config.yaml
n_layer: 12
d_model: 192
n_head: 3
n_kv_head: 3
head_dim: 64
d_mlp: 768
vocab_size: 2048
activation: "gelu"
norm: "rmsnorm"
norm_place: "pre"
norm_eps: 1e-05
positions: "learned"
qk_norm: false
attn_scale: 0.125
bias: "none"
tie_embeddings: true
parallel_block: false
init: "normal"
init_std_qkv: 0.0491
init_std_o: 0.01
init_std_up: 0.0491
init_std_down: 0.00501
init_mimetic: 0.5
optimizer: "muon_variant"
lr: 0.0117
beta1: 0.9
weight_decay: 0.072
lr_head: 0.00773
grad_clip: 1.0
warmup_steps: 200
schedule: "wsd"
decay_fraction: 0.62
decay_shape: "linear"
final_lr_fraction: 0.0
batch_tokens: 65536
seq_len: 128
doc_mask: true
train_tokens: 253300000
steps: 3866
dataset: "wikipedia_en"
Each number is 500 + 25 x the weight over its row's rms, rounded and kept within 0 to 999. Layers, rows and columns count from 0. Numbers have three digits each. The size before them is the row's rms in percent of the matrix's.

# layer 7 MLP up, 768x192, rms 0.101, rows 567-600, columns 96-191
102:462523511513510530526505501538486485487505490489535464486501509485474454463537514494536449515536499497479486504449498506484498465477487460514527506486486471482519518499539468507505503477521487515494484516519515497510517441517491495535492488518478444502529521469521514453463524504540467535
104:484467511508483495491551504517488479498497492512490512545505490521504465484520468496518539470523467482463502507456563484490509510496557538448509530514528525512519518518501534482513514512499533493447527512512492482474508490489557485461511450490527532543470544523462500481482443498506507451
105:495497478475532455481539536467492500492549499500491488458466470485517471491508484499480512483485510446512471465495479476512522504491535502494496477502514485463543502515525479499531502520525527514537498523538471479484516521525522490461447485492500508548495502484465510482466549475511533481
098:520475489499486483534473503514479508516523455502487460457509516501492503529477488506511512497482465485540476547492483476506483470467515459484509487504491456447492470482504514479492465462472487469523547511488501577465440444498490510471486478493530563482491512509504521494523478481460446497
090:489459502490485468546488501538534485489484464502518504541532527519440497493522516511516539500570534518470485494510474497542534488507488497500478542482478504496499505434524519530448508499522500486517548498498547479544490508535511511492525522487452505503497459482480490512523519497504524538
105:514554470522456512486521531503471474535487487504483460527490524506495514544473489517503509483502489454546500473473492503486497500512496493480524488474523508457465498525481481513501510500441503514484507521544524528504504488501526530499445509540502469478494506473479518486540536541499454503
100:525468483501521514486495547502505498549469489482515525501530530507476480485475466493486486483513478512449518493474463493483559541443532497471461493498497504490503494450496463493468485490508477539485464494500491523429557489485493470504490533514496534536517515511528452530465483471507553481
091:500511504513498452516521463503458546508491544525516494506548513469513481449468447502499483478455467500521510472506524458478496504462500506455485500487513474513481493547512517558501451512468499505496504508499479529523466520512512496505470487489516484522480494482505522460531497513503480467
108:462514506511466514492454475503553500523457505475553496507499529529500500529512503475507511501449489484437547468514516463473494489553506448498541496494505468491474487500508507498472501517486473472501501515523470508505557486504479477492458509482531504521487528495557507485484512514504504493
107:466528506495526524506528464495518517455503481462542478526524506514472524523489504480522488526513507508502487524500503455492486452525516553492478473478509516510497503522491491493519553476523531507528455528494501502557528455474519526450528479537527498518506499488458493503510494513501505531
102:477505509494477499534506469480496537480487524546526484509512527509466452490447499512520489454458465511487475463494495505485515516532503468544532525507496495505514533506479485504512511488494509503510476473450482472509511492487510458474502499541477474515494515483483496500480502575528526502
105:517442488504465473486497496472475495506474484435495495512462494531498513506533489514519503482515520463462490544471498537516456521468520480471495457542547504519471535504501478509528513485476498509497520477488517480463524538482493486513545498510490488519534532470531521514506473477511503508
093:517506510519509546472513535527502466454532518510519485511472514517511467477519482520498528476518511572506458463475529527491498507493507500549493516477473507470480472521554500491480477458500463486512495560519527517541537468518522533492524526519504536471483499452473506487459527514462514496
095:446490470492495568514520541497473529484462462505519485513498504464520459490485503513486486487520522458501464535499483480518462495499549489468481481549519521477455538477534472498476504504508498533565525547552507514528492481525460510506507507432464513513482537466465548532520518494509506514
099:493469548514459555546543521489503485498465515485552469499471518508518495488543463498489469541512509462494495501463493519465481542507505525502512534523489476499457521498472530477468513470529519517528511485482475455516490482525496501501463501508492500477526465534512505451516542529475486489
104:484487486494533501525505467472518509507508497457514453501508507487520512496493499509508522458520544458488461462498508508515545489502497506530529499513509524527499524534517534482488506508496516462509448525526511487524481480532505472470536571475491489519511489496512527547507527512463524489
097:509484485500544530477467489488492495521542505478507486478474529510505473543440458486510459513517535542464485483503495447553546467466525547489513460502498510495530512482536509473496473492504500465483486462540480486522557506463483460452461522464506509509497476491506525516508506548485518492
100:493458518498498480484484482530537537488529506493463517525523477471453503493464493480486534510527461506499500519437492497475519450471548498491511523496507499523489525494569501525456468514469518494473546497494474495507467500509504497501521512485518495471500472548486522499489485510511514514
094:538571491478492506507515501526508521535473517497490506524554498536499502546497502500500451529506492492488468499506480484494490489503508519463511510515544522461467505473513455505444470498526500509481532505491487514516535441504522475485496499464500511521529502537500507507512510524508492451
106:493479498492506523498522485474499508507516559517541504485519505521508517518505507499490555490494506499529504526504538522494502487452479435490490442479515478469511478479496522495501461507522545505486506497513495515498538501436509541541451496517512481546505484473460501494496546524473505503
101:482486487459513502499509522561483541439521524445490492517489526472433509512485513497512492480546518471486508497525507484500471462532525514503474515468529507496506518477534495501481507547492540473470456488475510524491545502485533459527485505476485510505435481505521490547494492543504504499
102:474464535507495513497505547529525510474484503473450440482492525496482506531474517501532503502564537515516471514508494485531532530476524517505501531444493468485455471487535481552497463519491532477485490530484492483504487493546502495484482529493511500498503489514497504499492516549479548536
095:504512487498467504497493479521516516523487476519520520486437512530465505539497511517516522543463526497534467492516505521468516514491515499474493486510503479504475519523491503490485524504518486517522501505544449527511539514524462506532528473526515494511499466539530571521435529496513506511
095:493456442515525522511479472527570514507467478499532521488494470532515492502528470517510495482512510513530461517456455483481515525538557490514496463520509448514496508511522461483461501524488458479512493488547496567535499475514514509489480489494487489536454509564521554479481504514473551535
106:472520488472480461507518534518509521505492558493497480493489532475451477510449527498490500508541527492498474542540438518486457480537517455461461488518485494524468517499504460461493522498500526506510501469535478477507486448507491494502479517523524526478545540493501490492516532512523520472
100:520496489525500495514475495522483484470496487487543493502485509492507483489466461511527518471490510493489458529467547476447462497488489499513494472517507462500511490516545465428463512498487463496467513504487453486534534495498543505468466513537496532505547515517472548550504501506495509491
095:479527478511514529510504538481509485445479459488475497457479484466519514490486486495489495510524524499498501526524438504550501512505433495495533488488544498562532528506530519486530478483511488513549498489506537492515526444533491512520469510497491484520484503510487509488513479502511529491
103:506510522495518551481493504527494547532536488458522486481540486490482495494533504481522496464512506558494487481495538503499487505466530481525532423488496496476470491517537480507523493521522513471456528505490531457495554452532475517514475529466491485493456500455518516513494496452497500490
101:507469463465448481465497503487504542495509517475553514465536549513496487505449508513502498511483520513451587542534480469516506467519543480480562526512480531514523522460513492490541492487484501500493499475511475513506508487448541457498533542535508508501494482483526501500513465488456506513
099:511504509502526462500481544532529498479486504543540538477499480499486529523472454527529513517515510499480524525467487494520485477537497535474554478513535480501478484490513513503519536470487497477513529491503474521509472470518529456492497487506467503520496505525492482534457532494478500467
106:501468514496536501467458502480515449496511521530497506513543478513458477510462500500488523489516529535499482515453514517484506498485495445500528474541518537519509493510504509512531503480530499530547505550459524500510551499498456504520491512427498521501437501493469455510541524521520513508
106:554495510503479485491541472457467507472524484491533529510500514481569509526468510497501525502555481564494502509485507510532491505497493489462523467508511517500470524515466503550515563491505525460491482547536551500515494489503486516511526503507457492515515463533495534503466493459470505493
094:510564481460508461467481503480484496503473465483527522527489522511468540506512503512506534506522473529502521506483516468501516449500477512505511493515477446525463502518456478507489506497511495540517512510466511514529504505491505505503491496526517492510506503518513493501471539496482485502
092:505515481481464461510519511461479508485493538484499470526503506454489478498486485507490465479460547544488477483505518511481511506481499526522482529494488526499471514450540491484484443435554523472505496478528432489497485474460504497519496482543482514509489520530494495530521506516489502509
# layer 7 MLP down (transposed), 768x192, rms 0.0272, rows 567-600, columns 96-191
105:528486505479532507480489526487495531554480535507514535507468535511546487479442528562460504480472528472495477466508484533532518476484546552571484507504490520513462467508476491551494539487529521468522516496510499470491479493523503476515502494512531470543492494527498514492490545499529506529
106:475530535536504533529512492480540497491550502535486547471518465477528495513481521580448479516512480463495532488462461509487521497492449512465488544508481523509454475501477526510538499504484540500490507532518516523526506536513495508518498482487507494523515511521519459468528518499527497479
103:499535483486505464485489455530519476449458481547511529493507486496483485512496469532551525490491517514466548488569512510494474518498506442501486532496484520508515505507471482495509428498506473493515492501526518549483514513498483462493531494506512501496474527498586483521518496462502488529
100:508562505474475505513519466501515530517500475504484531520517507499526496477543545487504490511491484505501492484500487476514496473515473521460506513524510487501479484542493520495513484531513527523487479502576460441541537495467501527465481467516524498513499435495520517491473469466494525452
093:418546505494505528472478559515454489524529511487444509511486506487527538530446512479484530524495518483517496520494540499490481493471522494563484470466498457458469485534498484463491485482508466507484496548551490499487505462472532517498478510516522516538489534540520504505516497492511524509
110:522479511476500491488524513495469494521534527511486513498520509512472546555475536492473469501528520537468504486449527504482498444519527477529498507472534538478482499508484479532499520505475469515514517510508445462469474523480477510465517494472495484474488535487470497531564457515480478535
098:494540480491499488510467506484512481504487496534512518486492482502454486495508494468437486493520440507518473529522516494475455482484480527510521449497509503490520520520482555466528506516518492487510545468498505481513479477484515527479528491501517489456485486514497529488465507520480504524
092:539500519498452514495436531462511479521514492504492545512459458506499505572565516482507527550497517486533495512528474566525528501494501501475496500471502490488487496538482534479508482486476480524529514504517519489469487530492512494516498526508495517466468523511541445520508524489492509510
112:467511504488497461500510520481490537505471488501460506504476480466533473513511513556485506507453478521494495466495564525579501465492518486463483486542545524497490493467529492491500508486556507470484505493521454497518534476509504512508459498458533531513487478490543486533505530480537505509
106:532518476505513505522513507492475514455502526546485507491544473516572509502512485465488463472502520541528519507532455505469446548515521501476506492480522487516500558472494523534518490491495518513515493513501512439519527470519483557490461551520470468497509500466543500493500475508481493499
101:518485506539532495466503495513516439491506522515457487490504497456501537475437476531523462490508528488474510533458489523524482498504515510471496499492547503445532488495517501450492507474529517488491492508461491505499481456487473474484478487499523518500545488503477523500480465495495470456
105:476528511549494468545485495535484512501544513496483518440488490489472482524489505520522512503511477472504509483490506485508515487531490500498530476521501453468495520452465470486471477495471520491548514485503492491491448467490484558516503487535461489509524519536533463516504555525482469484
092:513516491499486461555523511457532543495519488506476496512519503497487487505516537522512494505495477541519528460500487483471498446475486514498497479501480512507507501488484494528509462497531514534494520487515485550465526559486494466538479466503546461562538475525488481516510522494497513486
103:511459495517503481507506518498518534506526504508509549531509503520491527524471444507506540514480486522463498480485478507516505499525486485543505513477507538559506474536494513505515531464511502481464485466466504536481522514526534507528450481536511485537486513489525484492450492461520485499
100:494510505503490470543494530491444479479530490536541449523509504520486481526467555485482510442485484502447522518517527495547524544484485500479482504481481494468548482455506509533472460490431516499512524481487534515521487564514475478515502537499506475483515493531523503534464508509490528495
104:505483491488541487508520493482538501462531509502460465476487474490506511528469511502524500510472493494495494481524508519485506531496468515448469465511489495496532526511495508514494522505471517521455540503505519497482502496525464532535463455536488480433523490493482529493510510477518456494
095:509490523534486504519481507511503487445510493541505470483519481466509506446521520471525500530511475521493493510476517492481466514470486517463521502471496481482504467494522530534501515494541473452447518481511534490512503500467445504501539555513495470484470475498527508458506518479475534509
100:505470548472527517504501544486477472484531499536519518492531480496473482494502533487520464534499489521516475474473533500469481551490509451493480521534534504478513495520460516529532474491499481498487492449469538536529539523463460508516544471505502496541500501475499497478520541494465505473
096:473488487496505502456510496484490509499495527493543515506460508459473519488494451501506486503503500534518466526505491482486523524486505502575503510504473476501511508529507558494518488486531460499550481508525499499533492527467458465522478517475530536469495509477514465492517533518479516528
098:509503507501471530523485533552456523479475461512467478502519473527538524511511517479468518499490505473462509454495499460500490434467551532476510478511475490451504480514453524472488498483482499475524500509497517478460500484522518492489554485533530471446483465480545499461512482526491494537
097:515479501499489500510469494471510497532494469531497497477469525540508502485506515482566509493470496555503480489499510489528485509509483485495534508476505475515516493504450510536498512475553495501526534453511497525520435538499503499487530507519511476504533473480496469495472446436502478459
106:535494498525468464462479541509465486469480448510518472480527479503459505472483513537512538529479537503530469498456522481519502507519528489505496530454526517548468484502497485506529481505509560493506494520525506499506474508530473529517520453510490513509509460529475495498530491456474512476
096:508526476504458491471543521518532507457518549530495546497490520474527536480479492496547503497488505471490508517509481497493539524511456497491448478525466527467499526476508507520541455509477519450476533485471488502523457504490441495479520479515451499504532539482472491507530507489510506531
094:498483555530493513493506519515527515514490534476462490513502504431526524545535489521513474511528493503481521519512513517480506458492470484497503516504498497540487480494542480542501503543462513494508500521495502470501504531466497495527544490460507534495542533495528548546533489472486453487
109:470496505495485508519494505517483529468500512508498503486505460531474505518518472476533460481472501509454474477507510483550502489524526518488539480487510476428459499545496461492502558528531493535500516488475523545487525502517511505523487486509474516523517481532474490535507467488521460521
098:482503538534494524518527488484483538515487497495457497505486492452518577500498509502458478479489477514490491473531464517530446485524517462508531542519534511460531459545504519484505504473517474480516485482517544457452502459500556495508508462519494500428449514527475490469484501530521518478
096:464496509492534502488478471494520476488457493450538475486493457484489496534535485502505494499495473483539486513479479498478513514523529483540489507508510503524495457546480512489506499494510467543453543542512463525475471438460491497478538494460495503504544477501478509542479557498492438495
107:490503481522522463511482502468501540466474504505494506519500525546520443498497535486506462464494468501504518500480500554490507532518465523486460495495512529432455480503489536491498488484497486525523501546503505511532462529478504487469524532483520508482555497506441530548489483503465537475
103:488488499499518478514465519490479500512500497491512512535512430498487549494484503512516474512524530532527478547501491509548510520467485529508455531468508476526496472479513472467508471499505500537463543463553502539477439515498485502504486529452522497485481462487509503517489488504472518522
098:461503517524488477476538479499497554506509499453493458536529535510512530489497477461539495512505480447486492487482511517499499479539443480491481494509500523481508474486537537418480479430552487506469542520487522501516477550475511538503480527437488520491498484523469529491505507476477495487
113:488492505522486512510474492469501523447518487484486555522541522483507530436475496511510474502534480470475490527491510456499504505527520484549488500490516473528490487482443483478509539530468452543558521480468528456462482488507524524518518514450509500520505527509504481478526468467489439513
098:503488472469497466529490495512509457480506519464475469532465506515478505516523512497429494472472501464505470502485470496510521466505459496485511520534529461517518500477510483485470460516527483489494490481526470467482539477530475521476465508515462473505538496481486475549469507531528500515
094:487470488517522512496474443491515531514488519513495499443505481511503555533482514501496478503501500546517483501450468501513484490511548482478467464508528520508499505506518447517561517538500517483545478495496493438466539510481479498445542509481474504509485475518488552473499527473501480540
093:499512541513538521507502517483570493507522492531521478462522491513474524451502508551489520488506481524529494495451498502485499492472505503488496480521487541490490487468505526504480530500502482514517541496475532479501546531511443501527514510500459497446537462513488496466480495499492522452